Weights of a small GPT-style language model, trained from scratch on English Wikipedia: 11 layers, a variant of Muon for these matrices.
Each number is 128 + 32 x the weight over its row's rms, rounded and kept within 0 to 255. Layers, rows and columns count from 0. Numbers have three digits each. The size before them is the row's rms in percent of the matrix's.

# layer 7 MLP up, 5120x640, rms 0.103, rows 1132-1166, columns 0-79
101:163134184071101072108162082179094118144091124150144145134171100092115099062093172132118093142125170128142120159158091111140092150132150115147091184163153100117135095136104159100133086169143153160120119128106105116146113108111128105087150068
096:136130079071143084152100107126176111127152146168134129152136124158116164156069112120115098149144101057095107147136094117174124182117110131045141159100183038119126133091130093114092103141095128145123136061119139110094104126147042112131134112
101:178170082059141112139066130097161079102182151118114096133092143122132157096102110089159103148124070122127187107108089119160125179118125132128204068089132205104108107164111147143156117130086158174187120186144094094117134083142109051159117116
097:146137102161099138084072089115168133150188135104159170101132000172146115094159116146109151177198155121124070109115111110153127128168158097132172172134124131157115136153082146120151183111175092116128116136120112119095142150164114108181097217
144:125116139144101120087133135130141099122064128164063147121101173090081140181126173116131134123129096129165173125128136118144087154161157096179123094150096138125155163163194118137136143117124162126133148129109126158186139186146136155142093103
097:148154106152124190111145102142170078122154118096083169123093114171119162060143053093135136073172179055197140129165132115099173179113111135098127161109188061106147062150170133092148182116169165110093143119048147174145139111119130134098144104
142:140176102117135155128135157156070091164154184147063117125138165121183091122103087140195143158094134111139157087129164114069215086109082074103115091129134088112155178147149167137177083114146149085149109149180144148129147200132091221155179133
137:178151145126128095165103105133156140129098139192046155103151165110080126182123155134137147131156123114112160156130153179091085170155059106172138177130136129119136100122131184091105070128131145086125106143106124122112131072112116124117151086
105:074131113152116160132094121144047092083163103130121183141130137174115107077133174085138089154112121160083109191123179148088103112130141135154161099105123114099131129106140102096140175153123069122096145143103104110148090180135088123164111118
094:137131081167119138135091117137119081163155122105109147094120060153139116150122086135100136124159011093067156136091188075093179183087124122115100129155087096167058148108113162098155160149168094170170146079094166183145110165137074082125126114
105:131105167136171151119159078096090127134170138138099179057114116172087126174116117196161130133122185136154133117076081129121117137101156170128178150128179151130186169077165125133185122175092140126138175108143139120169152166177186162106185130
097:104087112080119165098118154096132105081154127132163152122106137154165104149149158116115206109142096087103116124105143098099132168121141155161138142144093155171151131107143108103200119097150117134156153172131085202096177116055114162133097152
114:082105126127090141135144119061165137149098141106114123090106180120104194223131119076127130145093099185115123192099124166122163146070155103069076168089171146126157127176167081169122139142154123133199121129118111144095164083088076104161140127
116:134104132114135074143176127124087174126120082132135120168141128145122130171177082097122109086071070093172159153112150145138171093164108126143141088059201117167161103143122176083100129128087079109100086114139186139146069117098111128112121134
125:144186159081078111124145213128146104103121159119112145115128065118153063105062080169108204122083137134151088150202125161178173150158108118159136095119152094086157149128109148099069159121103155145157121146155132096080156180156138129165109132
099:122137196127133109120151139114079129156159131107171115111132106176144099130125084163098108152121164153151118121108135103125137108103157133122177141137147095099079144125165124138124131120094144135176138104122135070094139132198194118098127054
103:134114138104146114129117164191107097092135162166103114107112171147106127116123085136087107119158094101164106141152078064121096105086134127094054089122090144117091177132106144162164116096153100134206091111148092087083151105065084101088114167
097:146157116149142073177124074134112124149166119166128109096138132066115153145129094172188035090061118094125071115130106113108157136132159088142107129119148048177144094075114148171156154120131083084169151111169145067145081171143132150125107129
100:057128157154088163113113115118142107134128208083136135088103182120149106109098095155120168089152097144126092100173116103075111083120157155069133160165103127141124137116204166087139163142155118081154146123091147144109124119114115150064137065
091:157158115150021154109138158098165122099112143133130122168137080098083120102166105108162111115122096177073118161134127142145133154113117102044045083097126140112181117147096126126159187110061147151115060165153105058206144162111108137082128110
099:156098139151087133126114158098116192093095179152152089119140154050081139060087139165108162153135120111146148139132189137130168141126142165075120160104153081178164118123195122180123109166150165128147168122118118134121202121123190168116088131
094:155134123111168128184138093070156155135164144096065134095132119127096160122136081127095135148142060098077151104176145080188133166057119162068135087148156156137131077154107165119092110158137092128133128163139150162135137136060062181107130127
103:182102155176157140119098053198121114116135118123131135133100081104197120134106148102154076124092144118076140142113160119095125086110151189114136147112120110136131069171114170135101179169146041087064154131118106145151095059121171158125111171
095:088156189092109126179122131134176128125164152095157136114130117096109161101145140091152117124146105189144098193163158115137181122082163159118076140154105163103162124198112108164138140100158110145127132127115133119118114122161109158114181071
096:099091150123187169103132131080169077057132162178128082097201193129118171137122159135150122112156100106119084120151175167138046097161179105133123114093138116143172131120191148100108138163118160146129128047106100157167131156155188120100119126
090:148109182099123082163154071132119130136161116150122194114147138126077142126190108120100098187156178141095160097139163105054130113201202139204151111137161126100117144098149154106147131063131130182128107124100125115069084061137165171150122113
096:131110044153124137126108153132155133148154137158098220132188099091129138110146133110116064188161130167144115107152197184096103112186085078097120094082157140113093065197099117068134118113125165093131155083150130121139189109147099138109109163
103:154115087088096130166152081152146109056126140120133123047072133112122135154155102116106097108085140138150174220116172144139134067081138134088079121148100128120123115121134155156147153120153171108127145137189130206117150156143086097159168141
095:148099134088056061181123146100168134085146123140058142140106110119140167116142094178122106106067109130147093093238143147109198105141176109182149140094079089142110147134176122191168104127071088139153107102159167121087112050160132113193167163
092:141093127122097107012108074119152146074140144099093133153117146076138133143178130120142203151151219106188112124140155153096131190131124136067093145062137103096104140176146126142109128158182121118117103117150139108121154099167124169133181125
102:142160140155136145067071152089172102152145087192133160127120151191137151085122130110164150139099174095128118183157087131210119041163188156134160092100148084153075151117134100146095106114172096102135070188214147081150064063086157165122099085
096:102092159141155148126117121124111152184114148102130176102075204112143191152141137134203125151137125139172149141085125131201174124199148087098117139167154094096139134112174140111150149137089187148138149104074101200113138078126118168130146104
102:085125137130093181076099190125161110138096120176158052139162128100067121139200121174091094148130162192058077095193154136126141180122142152155084182101166088127142166139122066129165144121089076080173145088140124166104158152112147087179119166
095:121172139054101129153199198118136185099150124094147153100117164069056152075157112120082178109141113111142072147178152158119137047124111102121139068120145131184112133148180113072209100162094090119153159120081125160145141072102196104175160094
089:104134103145136124144157152117097157125129105123119128149174146159119118113155111163183175135129119178125150148104095099201105099116072139199137140133150145092132108190137122088155179156089198115087103119153180137118153120060120083105119187